config.yaml
n_layer: 16
d_model: 128
n_head: 4
n_kv_head: 4
head_dim: 32
d_mlp: 320
vocab_size: 4096
activation: "swiglu"
norm: "rmsnorm"
norm_place: "pre"
norm_eps: 1e-06
positions: "rope"
rope_base: 10000.0
rope_fraction: 1.0
qk_norm: false
attn_scale: 0.177
bias: "none"
tie_embeddings: false
parallel_block: false
init: "normal"
init_std_qkv: 0.0206
init_std_o: 0.0
init_std_up: 0.0206
init_std_down: 0.0
optimizer: "soap_variant"
lr: 0.00636
beta1: 0.95
beta2: 0.98
weight_decay: 0.045
lr_head: 0.00906
warmup_steps: 200
schedule: "wsd"
decay_fraction: 0.828
decay_shape: "linear"
final_lr_fraction: 0.05
batch_tokens: 32768
seq_len: 1024
doc_mask: true
train_tokens: 144800000
steps: 4419
dataset: "wikipedia_en"
Each number is 128 + 24 x the weight over its row's rms, rounded and kept within 0 to 255. Layers, rows and columns count from 0. Numbers have three digits each. The size before them is the row's rms in percent of the matrix's.

# down: layer 9 MLP down (transposed), 320x128, rms 0.21, rows 136-170, columns 0-127
# gate: layer 9 MLP gate, 320x128, rms 0.207, rows 137-171, columns 0-127
# up: layer 9 MLP up, 320x128, rms 0.207, rows 137-171, columns 0-127
down136 103:111093123148163109122122139103088139105096127105145102129091137141133093111162120158170079170165120179118120103200110131137165089173145153117134137115115141144121145135120135133130116135083161130131085152130129121127117148151063154114108118122126127097123160165149112149135120141177122098092106125144131096095108098108126123162131123129129133194124124119112112132145132108117133100091
gate137 092:079098133146154121143137095093107183140148135068128144134115111125174126175090110145120125132119133113123139135126110107144156098108151122162160117130105158157110110137159151110158147153103096139159089143140159110140124160113119134131109094130140161120175151115114121150063093120069132136095121131136134127095151136157101116136157141130132126158134130149165065148120108092124103118153
up137 099:129151108143145086130154111138130127130099126139157122131100087133134101127102121096097150147117131158115159113094145125142131149124165110131099151107121124091120156124132137146100136052146154161109116110145107117121153142155143106107104172149095148161108155115138113106108171122125142117140081101121105148105140141171107086080086095119145117082154151084122127139142134168170132154079
down137 099:134109099123158105126111132152112134153135134129140118118139130150149138151154139125103139154081137154115155126116119126113155138143126089142102101086199132149118134122124100136097112146094142139104116132093117076128125121154128126133107166090087086133131137106119145093142103109196147171168117122133127146136125155084134103150092098074129177115130157103123085094122130114126184160135
gate138 100:141163083131096112127110106094098154161145113128160130105152110131089136093129145086101137145093121097120180167136106123156103153132122161129197154118147096134131170099112128125118087146150134147109131108091144106119115149164084127149120097135141129096098156114149126105129185106117150130090119110171135121097068137134122136125128118136167127141132080163118141108122133097123126128123
up138 097:109123133114147164143141085112114099130105127099107139091113129137119123154159111166128152131142132125112087112096092093131139155149066133099107182126099143169126111137154124152112129121082139125133156093129107167116155117125107131136120113136133170124168141159077123127109096110107161185162091114146095126156160099137122089167095110126157125092131125098138144109140161129126134090150
down138 099:116133168124131097138139138156145125115134168108160097170128174154155145135117100121117112134108164123113149108129156139142149145123153133163127103076149099094126131115136151130089142097153167122147080165142122093139130112155137081106093122098068094121157157138128105147102133140177120163148194119114161111136149155137137122094117128107108149137098151119127159154137113147131163115092
gate139 097:063156117125128122111107146158109155146143085161154119134154141121201114146158107141130116138134103146161133135159125158146139151098111124116089137144136176102078102140124079141132154128119105090106134093125109100125110129112146101107102144113191138110144144096113164143177122144107130123121120150086122080115123133106098148128153136114090146145111114108140109147124100162136155161148
up139 093:116146085129114103125116111122163128128150091115148136156121158111092108078083097133092090084126146130128140096129124120122156098151097131115149110126126146148108106102130112152146145116082090137131127128092117120199117135169079106145100147123103131153149130151109150150141147122102117147152135129111164119143086119136138102165076090178119080070137122141151116121132152105142132131126
down139 092:155065150135134096092139144097108128121105148141143110100153100113126142142084123108080184144147152143113105157111172109119121137144126140116164137108078113138138146097121163144114134137164157123128146167151135170087143160105117103101129143147087121136127121106110072132129118146158179077138146082107145128153144119152090146141145154123136148127136096072138143114126146126121107121127
gate140 102:119183142139119124136135122145173105135155129099125116107142133117123125137155135124132153094128119165181161092124103124134134159131074163134127153108101153098128131114146099127158130147168096110149152115082108168141168137078137122114126120128127098132170070135116149143113082102113165098166125139078159124154118129136087109173139119138121153127138132134162141135124103143071120155103
up140 097:092149125133092144101116108116055076161160123094140115118116133149132102100132158141170110120109140103121159106116134121144107150125118155058094116119130152126135115112179149130121140153117103082116118133164097116110151142115136102114177159132117108158103151116109155108116113121121138133108123116142167121079148120148111106107125098134145159099118145125125166106087096071103127093142
down140 097:124128098087080110151105124126148115138142124150102133130065097100157152079133117133116143077114110153142145128104112149154104092146104121095130193125123117114151091149149105093155124110134123124125137102116116164132140140193142164118128172118119124102128092128137159160142128161127118135162123126111114109145101135106134156094142143138162120127111156123105101207118129127138172157116
gate141 097:104155138134123114122152116103121154115150166175130094131107101137155120100135168154141175132127164115145145141151144154153123109100102119170133129113126081116147135145139107088119169073135151122152134123114099089118124148101126105113107116119098119112113096108127149094095191156148116149100166099157110130107108149181078134066145146145174139149125152140155133102127125127111127127134
up141 093:138161127146112138140108145086121102123169134121114113113109081186160120096130179134136160174083076147130121124108148145111130164129123129124186152145102118092121145114163150131149122129130140089105130111080092123143104070163123107087148139127110153130150124117138116087113150135166143137151100102134125094136142127089123165139135127142122143128092076160129120122124131084104146131131
down141 090:130116135099146095145139099151156090163111148122137137121149107110150096076130111108160091128115158152076122090112127090080124116129102129122144121121124144143174131165084123141189107148123089129106132124144156120122161128110152134108112102125115160115088116126125124126109125077124149122120112150098134141097128149146146101111132119192140126134167163144117146173123112127156126116205
gate142 098:132153157125125128104151147120115130138149106094185130126207134173152134078171131115093141121147140140109096136117114119135106133128114123144147130099142105107126160130094125114140133098131118151097132119175102152129136104139113101162157143158098112131116116096114139074191132126163128127134107115126109179118144098128082124129100119147132083130147132110145123067147080118104139110161
up142 105:185131160108142118118146114136151164117095112144123098123118144141120132117126104131159104157131149115128109109136129121137095123149139175190090150134145122140157125137186148122139141147098130129118099103134169116158122122179149145138153153097140130148109123138102146125132158152095120166128142099118130089160090078122137127098110143117132173184106069121161128163114098134165163129096
down142 104:139121161132104156099137137080097109134148196105151123139188144104112129084101157119132149112137136140149141127130159205157121139080108090148122136160142128145086151096099095120108135137127121164144113114158114098135138114140118084158123084123141138126125164116100123138146144134154157137104136123099102151115123101104116084146117095121096098134109116157135131151111138151111119076149
gate143 096:087136130111176154119115117214117142118167121117135142110120111111141164146107141142138136130135153106106168158132113116150102107153121142131138137130138169131146090105107156097138097145132146166136087133076142164123140130141141153111148098120085103125109161123122117105145116137153120100095101105118122117114146078087142073100131116112135109132149144132180130104137157126178103179132
up143 099:102165162105100116136133113151124096109151107106124150122075112128151139157132119170178097120130148144063101140166109150156134143131090116132115111140128145124125149119122154171124157125086123135154119121106186158147111139172097085146146074161131122093116107123154134139154181110141142117113109132165163129091110130125126110127123144132138124132149172155105080113136119169117143158125
down143 110:134133094142174128093125140118141149082127123119134155092071071147109120140118126092183130127095125156093107141115085125080171138131138108137133118124115158131134136106112141104095151106107106142148098127192112164147133106137091150122143134159130112163148124095142156132162133157125129146128145127181107119118103090148121137167094111106162110105132108124125088162114149125096152131158
gate144 113:127114141114141145109121122115111156107131130134166138137117147116160119131107146132134157110150080102128146073139141138135054085119108163105151130114152157124112138111165108119190147137150141075125105144119140088118172175144082079124115115130109156126109157122120119121104133095134157126120161077100100107108125130151092136176123138137169140138155116128097130138090162125108109119104
up144 111:149168131156097165122122103124127132104120161160100157130144127139156152124122097128097112173097106125127125124152106116132114126132129168087133107140124138086134158090187121157095150097131149081105114096100105132097160122171104096128149094151124134118097129127124119149139136117195156139144131148099109102134130141119146108123099185165137130138185111114135111117157124127153096180133
down144 101:126133133142178069170061124105118129094117148138120120139125159123087116100123134150079170149089142147092129107149115177142153110131108104167108128130117091142112146117163122171091099126142161137131146102094112084104134119153160141154125117132165085172118186130129173140089155128143132108139115159155136123120124164123141098138108113107131134125127144140133132135139127132115171119115
gate145 105:088150132162130121105115106134150125108149079122132123137132117098143129101161126154110136094143154147120126097159102153137185131142130107129053118100144132163114158122117085142113099103146122138115086140123078138146117135184124103136135130147120129128136147116117117143126125108161143103191153110180143134153139089087113135112105142133115114118132166182140131090136127153137119094190
up145 101:105113102159113130138138125124121147168151155134106129135147097154139174124121139134165118145135134124128126179133114120127101165107087123125126066141132100091111157155098129113135099090141157122161109114142056157150093091135156118144124122143144113139144104131138144114107160115122096073100162151149154179113124104102109134119094108149119176112105129149147141115137193153156148135136
down145 096:115153178126110095166118094159140120102112142124142097130108099084131099103119101135101143116155134124111159164099107111124141113132144129178078135113117116140141132113137128141132116127151119086083147172141086140040142135167157111134119114127089105152160160114084124127143128148144148148074113132122135113141135109159130166106091143115122127121147118137114096133145064113143129121110
gate146 104:139116162137078104163169122102148117146084152132145140109103107119129112121160128113072126131135144127138102124128139131110126153114128090141143128121159127164120147139091135077129102095112082134155127199135147135136129110122169110152123094148150159094158098095086135141123131158128132122125108118121142168156119126146113155152122128084085161133177082123113117164118110168142128103172
up146 104:163128127166152130143144096113137156133151138100143174140161124090122087133134101147128124103144121109100151119142128083047093126163117113148132077135170160123124129173143107166144109103122117120162152153125125101128106124108098106135144116096164090146125090108154151138122103139165134088084127117149164136147091157134131131123137112108093156120123143131108154146140107106073110127108
down146 100:087117137145128157108119129112154142099137184109144102152115119122123111145111120149099149142094107153142144146146143144114157141114150124126117114130081150162094134092097135147129119086129152137116112141129116086119153177202144125116100108121130109173111126128137126142129129107140106134144178185147119187134106151215113121093158127118116144121120104113130134097142093137137135172127
gate147 101:154088082085112113143115135137123140114127126140146109098130146147158088132153132104086111121147105143137075137144128100108111167118099140094102200148161110100176144152144154113110135121137128079116103098107125127119078111126143143152109109130139091129121154132107107134101141135142099122074118155134096101120145090147126150155169136125109127136135151130189099130116131144136115163078
up147 104:124192097158109105149144144094154101119068103169124097110144131114150142183099108101133173138139123137084120110110119132112141125133116134107118120106126117164144100134091111132119114148116128097077091149118104137153141091128147111115134116149109165090126102094135121138126116092151132127109146199114131097112093065112145125171128124131127095126117131144165140146106127109112101146155
down147 112:101124139163178099115129151149156091117049139146094152110115091174176140151154130128116150141110127142151121137099105106171104143129109136123116188148150167148122126095129155109141134148136143153132114140093139138096091120152130125133146085148133100138130107160121095114120136088072119111107097174172116120142108134141106110130137103127128121104148114109152101114118116132134134080168
gate148 098:164114124147171086134125086117163121114117137092128145121129125139151143154105152148142116099115110130136142120151139150121141124138158110129110136127138134126144128143091174088111103111107107135133095134103110115183117149143127109131134125110124172131170152111138103084151117044138141086088101126090162112121199113133125118133145098112145140123110118112069112129122188099124148163123
up148 090:141097148149123083093160114104136128145094123117129170137184143091165133109157129122134132118086104174130143106165150106079149160160159139088152109158135152137094125106129110112107094138162138124111088180127126129140129166121114100137140140132146142140108150142149145123156130097118139098093126131094126101104136144148098141121118090099117164165158133175133105146103151080117095106117
down148 102:143106107136161086152093084128129136136134126091145124158124134147173165155090132146155164140144099136103143158175098133153107147134154128142084125124115098184126130136083132097099138089164135165105139108174109071110104120110133121113085135121139139106189144110140132104116127069116132121121105132145159112136123104120149141141140121067140141123103140118117121126112156159111149140112
gate149 108:138120155179126114128182110120094147174152095147102112140111111148154150120146156123082145146161122151111130109129141120143130114135093139136119081099140109123087085147133125161151121103103129159146085171162109168135115109131109086147133102143190131098112095142106148124113152088141142099182132109144140109162086140145102106081092138106139133139147125168128126106108124118124127117123
up149 101:106149111132140098118171127119119086144137128143114167134123135128107118114125159121134102140134128114111110134124140117068132094099109137120101098138090156123148102137161169128134173133124138152126099108103140148163114114166187115115097120083117122131138135109123171151158099162145182135141139127111089160084176098100107121115183158117149137137143105130132135088073154114141171143135
down149 100:174115154101081123121108119134154176094143119095136117118120132105137142137151163145118142116095160115100116129110172127129112149166183131123120143148171137125149135095155155119142116056117148115143146094137093162127104134138143146148161117119120128111152093122113124145122149144111159124161171137125129132147089129142123082123131123111135165086176095165149117099110110078102090113159
gate150 108:138134118095125126167130100136196181127117125140135070130155124143100149110118147107102128096148113185149148100161154130156145161114120120114122088112098102116079139114131142154095074103137126122154145160147121130091127177127126123136156132098118151122144114150108165112127120146134127174106129121109136118120111108092111168130074112108142115082166115141133136127143140077161140126103
up150 097:118133158103153131113164122104137082120126111096122113139107102183120103138135115165156096116149153157141091145150118142135150168116145132106146148123092120110101189086109100081118080115057151131122120108144112160124108120119159144137109106110132102135163130184090139133157085154113130118134103144105171162123137108121126114134161124141148159098125141135166156142122134143117154093118
down150 098:121116128130106148118134101124126124130109135108127155136136124164102113080131145100144169159069106169100139176088135133116097159177138132107157101139112151093121134120132154085105082135121127116132128092138097099139131106094114146117124130144126149142084095102151101101119130083152103119096129116112097152125121141090134103136079132109119114158126110066136203132108146107153142118141
gate151 093:148155131108141139085146124140132116125120166110139129119156114139139160099148114140103139119074140128128140154137121109113098145099122130150127125132133123094153129153139081132179140132144105106120088106122116113117185147089115104170139133083088146109143116109106137093137123152142132135119122099101109066108127137151073168096153135150125126156109107153072156124071150077129126080127
up151 129:134121063062138138148137122125119130154118123107114123118123167125203167132125078107137132122114143130108117130158168131150153144093085124158081119129115131108152137167111133110154170078145113141097158103134093115112135152125166128145118114101149119110114116121121122138103107121125084141109084116145100134097124139142109136097112106112108106105091144115165165106085119100146090115143
down151 140:154128067101116117161113139131135125124107122138143098135086120190144153096119105106119115083104116138153095165149115111126143135145144127121136159105134157102159151138103132108109133125090114154103147136111143107092115137093159163163108155106156107139116119120091079124090085102102136120112120146114118106128150146148147151112101110149119087148074154152124157106093101081139086117095
gate152 107:141096138125153150145133117148148164161099128140168095122150169108093097119136145132116157098145131131138071144085143114133115166075124133134073112096123129148147163128105068139111114092134113127143126144103112187116087178105128148146118100130132088085111113128151113154163116137149132100136113082127111113102139116137136132095128115112144141088131115164148136134117171143123097168134
up152 108:121104142129155136123128121141109068128163134133107122143127131116134095113122142101145140095124155129127158140130081124145094132162127149143151114109133086131153109087102133096121096127093126124152159116141127177142089153104137161131183123133077113119084131120121150154134150058129149111081114122117147144068098110104147125170150136143129169141116141096125140191120099108134148098135
down152 101:155126106148125168092126141100111110148139140122087138134108135133138178113148071116133117104126089078172122105131167098095111108115128109108127140118148138103129106076163163127111135146113176117113160103131135108098165103147099067088087127133139122131155134155086144135140142113123162153124144097163125162158115106163150141140118101122093139116122122092144135130144107136165104088123
gate153 108:070126112113155072122162134137101150104115145111132134110129134072083142133092144105158138120072132123124130120116128108096101117135098126148137113135187115107146115084136134070110156138147126108134088109127090146136143145167144110136106132124150105121103159124098112138159145136093137151146119144141190103109124153150132167156119139089100146154180153114113145149108097104144111110135
up153 098:131127148100128143140139149116153127094141134146134114112145107152122126139156123136145122144132112142105107129171130160091138147140156197153091154114150143128161165139150090108104116133075144141118116083139181145093110122089136131126137091208115143135122128135166139092146157153156112097112117117115124136085104100181106108152135092125140103131085149138126143112110140170125174138141
down153 098:154140094123151075135163146166130095123144097127156138107094094107107136145137142149151131186118125144151154131105112108139085110124137124124152131131136138125158143103151078071126149107129109133131066143093144189170127159154126124142126103116081145124101116154107168110152168151144115132106132114106146116127138139137143144123164128119158098130099181124126135153095141117096079115125
gate154 091:133165132093131143117124097070128122168148122096105102100125152126128150094147141112125156077150121083141140108147136111133156125111139139190142100122186102128132103072149156132126140099104112138136175125136142126120133149155102098138155134094124117145155148123103124107140091117135067173130086144131082163121157171143136106109143117143173102107111148149123148149121118110145140142126
up154 093:097126125160099133111107124119133106173120137112136151158108112159120153104105118165180103166090148123158128138157120151137135122159139094154120133126144156143093146142130136121127128178060161178132155139144131115117107123146150091143126171108122154112112088131189152132127135168096113124128138120109136126089132107096120150136117178115137099171114106096153104120133164077151113119102
down154 092:096127107155160112147109144143156131112138125144135102101175137139137141111131118102124154120170122138128101123106128143105128111115146150065145162114129103123163133154115126145163082117182115135152060140099115178153149136076165119146178097169136178112122127139144143128129112125113126123153106137128095104131111148124148141128114105112068117076116180128099163134155135123116128108122
gate155 109:089135125161084114151142149105146156121126148105156160088166139158133132143103140100135096147127157134157144093148106142152125092096037153140119115124110103116126123109093143124101174133162178134138088111108112126095128146120156134114126140103154118131082136125106124130093128159133159098114138153115147148092103112116138135113155107118099154110142132158086110099126125122122190118159
up155 100:127104127136139137096141131163146136133140139145116102152139152163113176110155108116153124078112141144118133138086177133145140104097171102131091175143119120150117122142117158085143152117118127125169130169121131120127110136144083129110151149159117180135164080120129110096142095125072167103148131095140153141111127128143106141141117137108176172150137143151175128111102145184137114135098
down155 103:147169130151137109107113114113145128135132138152139133079128135189151160123116130122094163115134106145087130128168124136138092070130169117131136136119191089139161164084168138136146147115133134095122153130096099137114109126120180147132132142139144128113162139134172115124110129091132111117113133131135153086153167149157102092099117124089176089137142130094141088116138106174137126121133
gate156 106:131167161169122152122093137138112136157152082177105156183171144152122137137142124128154114138158149101156157143132137109136122182138096126121133119134090155110118147076120092134092132118110109128136108124112089186136127118157151124126116069134105120106111154087127120124148135110136152128124085159157103122135116072108148137152166114169126174098128154155145106122118138129123124121159
up156 098:123161150116125145133157157111145134155149189127147109174115152159149087108119122090134113160136114134112107102109112134161103156114121126094164148167106125153148145191142129124149143126155127109133120148119130127152127118151133175078129122123138149135190103109144135141124141088113131182127114134076109100132153136115101143108078087120135129162144177160104154105120109141115134083141
down156 096:101125111127173137084140151133137134165151096117115106089119104103108150114156130142082144156129111129147109097145114157137081110088100127109123169152114176108165128104108105130128148124093146122124107120146160140089098150153172086152127128093111132138116133121103119079188116133149098123099108133119131164155135129119145078155128141123155102102142114102110132174149112145155182141126
gate157 104:130156139146101135140137162147173116155142142164128100143152109180132111134137103122127105148100097100137142122117108117119110112131097108165146084138154109152130169132099170085168125143121116142148142123073146134116128116136126121119122119132143117146156090101136071184090125082123137145103112112086163142132165133137109145111115140105098136166151097098122106152077162139113080124158
up157 100:143129172102137137159144152069151136111165120109122161168171106093098127137105117127113075153097141155128160111183103167177113101136150155142098104120103129108140137092141165109161131105127107131172122133111151116116120147123130153139126159109140152121141115094163116158155107138113106093101115124109093111095130115139114126080108121123146164123120130144134135086126082132140168126171
down157 108:146097110119130107126118181110106109138172119080133095127112167116131121104124131127073132145133136123082154162112156122132109152114110132107134126155115128058118105152109166127142114166151081122152113120138136118106113114128158138112113135090124094171169124117112120112132133097076128105081144164106159104145157154116152135094112148147120123142127147122083110115152132084117186157148
gate158 104:074088183128150154117117166135167116106093115133145132096132157113157149082095076129102138115129145118106136143128131138153129115099130134104110113111107160131129175147126083153127150163113129117139102154105152112165128144129139117138162073134128134141073126100147169151126149160093155135112148101111121175146121160142083145121160104115105129120119154159130123117138162160116078124131
up158 099:116122115103125064120076120176136126168087126139156135128103106141077116148112151118128160134115111154110171148154153184150144100150135166129103115079123145129120131148123100105132181146121106087108133104081152126118085142116148129124099113141139136149093123097134132135154132125111144132112130108139150144141156158110086147136140088098133162129120064128156104098130167136118153110136
down158 100:118152122096126118175124093148146126124169160135145134130096090131109088141080152123112131126098100160154136138150161114124117111148136125128160131170170137166151080194145135086161162153113081128085139106118157125120079135118089126133149136095101109145096134117126124089123089078130125130137127133114168125130151133150125116132162103158129125147176103142111153156133117142137138150148
gate159 093:112128092105135132125144108111107133078123086158139109077116134096120124093177132140165169160133120088128131142051109120134124140107109130143166119080104110131117134141132152101064123123146106140122161096127165148121133136159124137123108116171130110146143122128129085115150120154133151136118137140148129147112170131111135143069152091149073134128127123156107095077113102136130107106134
up159 086:147134162154122110147114081159111167144113100169115112099122098110069119125155137130139114109147132158128142109123144125115130143153120167126114133140136154135153122181126107146180157136112117088124174076121139140097098131149124122116089130128145130114097124103135103100114117135104098112141123146129090134112060131097104157104144116125101145170114112169148091088192128103145098126116
down159 090:131111093110136121120135149119145111114150138144125126122150143123169156127077134116114104119134104129153128104124093124160140146135075120149114098122102143132110115095113168142134149102192144152098171164121123099128176108120081097163143133127124126110174128143110138183114094094157116110154122116115144102121119129100174113118130187121184139151103135126088184136108137135144112165132
gate160 106:123145140151160147164143154112124153114122151138143088126172101135165125106173135109078140093087146127144157126103114137146124123146125132139162117133095163139139144144150146159119097142145132124144101098143103128058110130179108125133113136125121175118132121147104120095156091140136131096146122136201084145142161153124113138141176152104172123126086104150105098117140164117152146136130
up160 101:156126192159105128159124111162160127118132096104147155114155162147202139138144156112128141093147142098126128124134149143133137146177117165111134168098153107144110132110160147115141097101142150148128158138143115158115122108125120149118134132126132136126101118128093159158117137140107211148133138116140138088122126088105135175128145188126131127135131115094123101073138174152120143124128
down160 101:169179176155128108133105125142152126115139113129103182125143115134124138136131192092148126120159131102161156126152167110084149127101137154087123155078160083125090155091121151133125160129127117129151147104095114126112131101127120099093175156154149094105178073132119139141104161112147144125101148130107135097111114089142125123127089153115126157123139146099121125129110143149121122109119
gate161 098:135149146168119128178138138137132124111102132117101117139134167148146172148156169102095138142170142117145104085139122121101140116129160114157125132128148156182086134163102092123101138075096152109100116177090125094104110064108156161137139132115111165097150105140163141136121129158131162157114122145100141109128135110153155110116144149139157122149149093118165141165137128152119144151148
up161 104:142121112151122172095082134145164112120089121155170095076120127122102146123126111108075130149127147132101125104149105084116122134119142152130122092117081140117081123111162163137123124120111175169115097144135110148089170154120143093105122093141171151086173154155103170135127112142114147103140124110130155110122146148119173141130113142109109106182140123127098146113098136152139123120138
down161 105:136148128169124106126184144111098121127151106133086148106132141117157141152148106106076171104108128159139172081131176150108148117149151121131099138119196142124120123138103107152109123143131131167122122146087128095125125131120103132110139137173106197106130124135132101139075165112128147143175179124138125121154141121130139093087145099089141124140140138101143161158139139131122123143147
gate162 098:139110169130137132097118132114115109171153125118145117092140138145143108127084156115130115116126142132100095134148117116114086100139136131138144135154192108121129133147160114139147123131156161081183102138147124131162163198127105117138140088118145140127056147137088122076148134170108151115147129117128163137127130121147122089099144114107107120145098145140133137121075112060125126121125
up162 109:154136132110120084082130110169108155131150142109114161149147117107155134145150070133138101133127148137118110118161153104131090075154090166130128102150124186125132133136143144115162136135131123107134149091150128135105086143109117140158062108080150149090067136152153157111135137106133137199134078133131126137077167124117154129122143135114141123141111138127122122148137121131126130144113
down162 108:127084145087110108127165122145106139138143119155103149100122134164100094137128166147112154142126112140114078114158103118128162165105114120112116084133132144157124156121120153151131124093105120137163127144110111132142142147077094107142112162142088117158133152150076151136149107138060143148114196134098128130052130146132133155106140139166133111115108130130141104111125150139107168120125
gate163 100:140111106134103094155165139147161121103197187127132103127108134130118106151157167156140157111142129092120103098119148160158134150125117143131128154133123144099155128084096107109143062111176119118134133140109154120111147132086125136093109142138108105081133088126102143140115151142152145109099147163136107102130114085123156131128140135130095115095104120163158117162144125095100129076124
up163 101:147047153106107128133135133153155108150133121155084126140119109153144111095142143098124101160127155096108106129090127101143125126149141153159101161106103131117154147138092122151172146091104092110137125105159124136133124083130128155085134156142141116135085140166098138104138136117111148111155141088138157112125123155170131159141106111101107113135115100113205123153130119122120154074123
down163 099:135138130140159121157186157115161098130114116128098121137173161136109141114145068150127106135138135169166119151123102168126151114137183115138105187128156155119107120096171092112165117124139131141129142116123110144141141093142122176129169133139115123104131106114152102066145106163117132148105094131100163130145115130131156140135135102139127089132087127152135185118097111122106156116113
gate164 098:128148157114136166123069116132134133139099118125097101111111137116122100098068163121136141162185196108128112101132114115139125098115135147116148169107115126136114145116143119107130131102126122106141148099132128128128095158127158117157121118099152163140136113132144137139147157149158115116143137105066151136110089132139100097101167140174138109111132153130113075164162171152102090118085
up164 099:118171141111098127090147126143111083130139104066149127157127128059123117107117145117169095173123111130130175116138113117121159117100131159122141174154131144088091123098151145117113144139108098145108130154114122112113117142087151110158104120137125140149128100144117147108152139095132101155183100151133182117134165108166129117157154105175121129120107145130161125144107094167118102122118
down164 095:129148132111140166188100132100146139157114103123169158156115099141125115165133168145082120127117152134104114146135144142094103117171090109110091149106082104139136080144096138113112138120126096116152117108139121143150128091184137090145141130083143139131097103162145105149122121142133132136105124114112078130131115130075132130122119185128145108118150184125126158149128150103115127134077
gate165 097:127105150130174050127138102096122116141103046124109118148103112116125132162058142080119130126117136134088126151131136151131117115121136119117168128173134106110086122147118139135097148127110094160140118104144137155153090161100105115139155136137143105138122157092094145116096167108119113128130123151126184105123140117138120133101136148104178119178106165141107122123128119116114140116125
up165 090:127146158093135154100107111107145160116129144124146149153148091097142113130106104102137136127156109125176118119106119121148082085129137134150108114122193084130129115125117113126127095150138101102111097136116099114146140088122131172133122122143054127132114158118116154190122122177108152148173142093093121111151133142098108170137111144093142130138109152160139108105135108106146087124087
down165 099:127096107139157081140136131124122141141090089147096112103112127186127153145121100100096148118105127140086101145187148139146140137107115117136136128162092122115094158125124169134093158105089102182151107135151136130108078165138111124129133156155135119124181104099131142087110162081140108130117138156111154113128135103134168086121143117108138093155116112120135124123125145134107175094119
gate166 097:131099160121143123105066191122076115124108158109144116069171084154126111146107130124108113150120129116162107086133119086133096106156119137143140168149159128133089108117104155146128130120175084163116122125135127131121148132161155159147127130142128149100112143142166125089089132114141146101145139139144134119102119164166110121147132145167180127127144126097117136108166135127132089158114
up166 088:135139159138139153114133118107104127121137144121147142126110113126119096084147136101129067129138130133148138166120145143138176177160091119095130105151120126134165159141154102104083151106143123151087091137139150166170095170144177088151112129145129133129148091124104139158145137133126118107114148157086109158145149067153153156131118109129120137143135126098198142153119134149111141118087
down166 091:191074121104144094173113156106117122101144129129109098119151129160120155163121117127128133111124120115116117096148143110126109133094118171124100127165129079124076112086086129148111134142112132126148088098122127110144115078112118128123155145082134138160096126121147109161071081107160121114149144145093154108119114150124146113110149163141132127125126155134138118134174130143139090080165
gate167 104:137128144110138121160126095156123145164103165128155148175149118146106137116103145122121103105101133102115116105155084198150146101123116138130157149137140185098123187107109133154120135157138167111167139149133102100147134122142153056095147110114148150109125121158095149153147140107078152118128168151109132144137143133140098141176123139159125119127134106149134103157171138155144117140109
up167 100:120149139165096117132154142118117130130117127109122127122124112146113145115122151097123137137170082122144147100091099104140125098139167105140111151100098141120079128120090163118103176114118116098139169128138099096111175143096107103110141103133099101112116142142140124104191128126141156107091127116159119155118133164148134178164134160140124157111114125102158184165127078123126142069110
down167 096:106152123105148119154128116103150133119092120102092126158126172145153124145101160130113083114149135185169129162150138139124100095139117109103108073161098120131108104173144121151110133173134136098161067138103142154128096106152114115139110105137139132120101132141157136158087170097125129136149161101141121143083123135153141132134123128119118099124152099162100137124135075119089161149092
gate168 095:112133159186153151110140108153119117136137076128168113118142092090136161117120136127130173128119117133135169091108122136151143097136106130119106106117156096113113117141137108167107106113165075120124089111129150150117176148150142128128145116129132157099132132102102118128130108139186110135131121095122088114135099086121112137078119173077143076170161143110145123087109110155127146142143
up168 100:096175136121140177169112153103127140141091198105140107128116117132172141074143082140137108124146142154163156150146119111102116129105105111116148089136157114115146113106153166155097150120111138109091105134130137126123191108127128123098153136151069105137156151149129126119136115158091097131151114092139137170141153119136111114133142128103089134135104136130160111121078111112135149114093
down168 104:119116127162146139131127091175137145089116154143139111088136116088131156119134116166134126100119146110131180088116124108177139144134116102153142123101164110146157121132150078127104138107135136138130150135139090144138147159150156108132125135115083104160142141164100101175124104145201138123139154115160117155100102131145085085125095092131134126142088138120126142143109146106149094153180
gate169 097:096142125088136123143132144119133126046134120093116113144133163087136140130132103144114181121156145082109168192145108137116157110158128142159096099117126159131080106093125117145132127128157125084163113103092087117098144132144165125150129098111110139103124108117115142146124120096160110163137155164106148155104115140098102123112149145163087147150098149132134105151155120138121109144124
up169 100:140127154127132155137099147088139128115130123123147107106161141159133125142115113162107049112121126110125104102145089144149130151127126150134122153158118128129123094132155183093093104124154128096168121111147107102103114094142162111152140137148126128110127106166134109165103111133091076134138176149102163089100119130113160129105109090116079112122112120113114119113182111166105154132176
down169 098:162085105147111141112126113142141135069151160104113129131083105093113109113149163110153155099111103086109134151121116138145178123136101149126117134122141113137130146104117123121127168141142108114109181115127116112154124167119131167103131131144146127098133089160109159131169163140129106153157160204125113125146133162132087176145105145140119159120150122123098115098141146063146139142124
gate170 110:150086127137147143135082157118082139106133141141139139146148095113148086094174109082095131145152146084151121138116145150137172117131176114113141136140114114122148111159122124131134119138090126122173139111124109111122107109118128111180118094183130111114132089098117153160094112129118158091142125123104127131168124149165123143104113132153134146192165139177134148141103132126077106133160
up170 113:148155161136124141159110127157152128126144128136139104137123160101109145111120133135128117115102133155125063104131103106148117135098129145090142137158104116137152066105087106160138112135114108128116115112160144062115181088134134126129155132112165141171107124133146115111147128143165104180120128126107125150119156172121119160151146147115092108118125122138188104117159180151163101127082
down170 110:113112166150138124145122097096130130150103123153167141142140140159142173144108148153094138165137113133098092138127115091103079131110099106122147145142149141118132134103131123154140127135098089113115092063098134107127176102150164146176136117138119129142110133156140121177123162110149168124166158123088126138155133146097136103156102122127100126129184106134171115184114150110130132103099
gate171 080:167136074164111126126114068104147102091177114142113147095110136134118131140147138146136151110122091117148122167152132112049158180115109121155148144086122138105086118095122129110122123160074126157114112128112087131091123153104113150107133121117103128124126162111118159122091125089156151104098111110145110127138143147152120160126145145145154171160133123135121139145126099095152122140099
up171 081:130126153088125115158126115131155119108132121100161140131136120140129080168124174119110110119130160085131098122136086136112131171126145123129130132170108114108127140123085191134126112143110146113109112108147143145093071117118200149121157088151125144117096152064103135123103111093142085054140141138133106101116148103134153139114121134108138115128142117147093112130091120155132140112150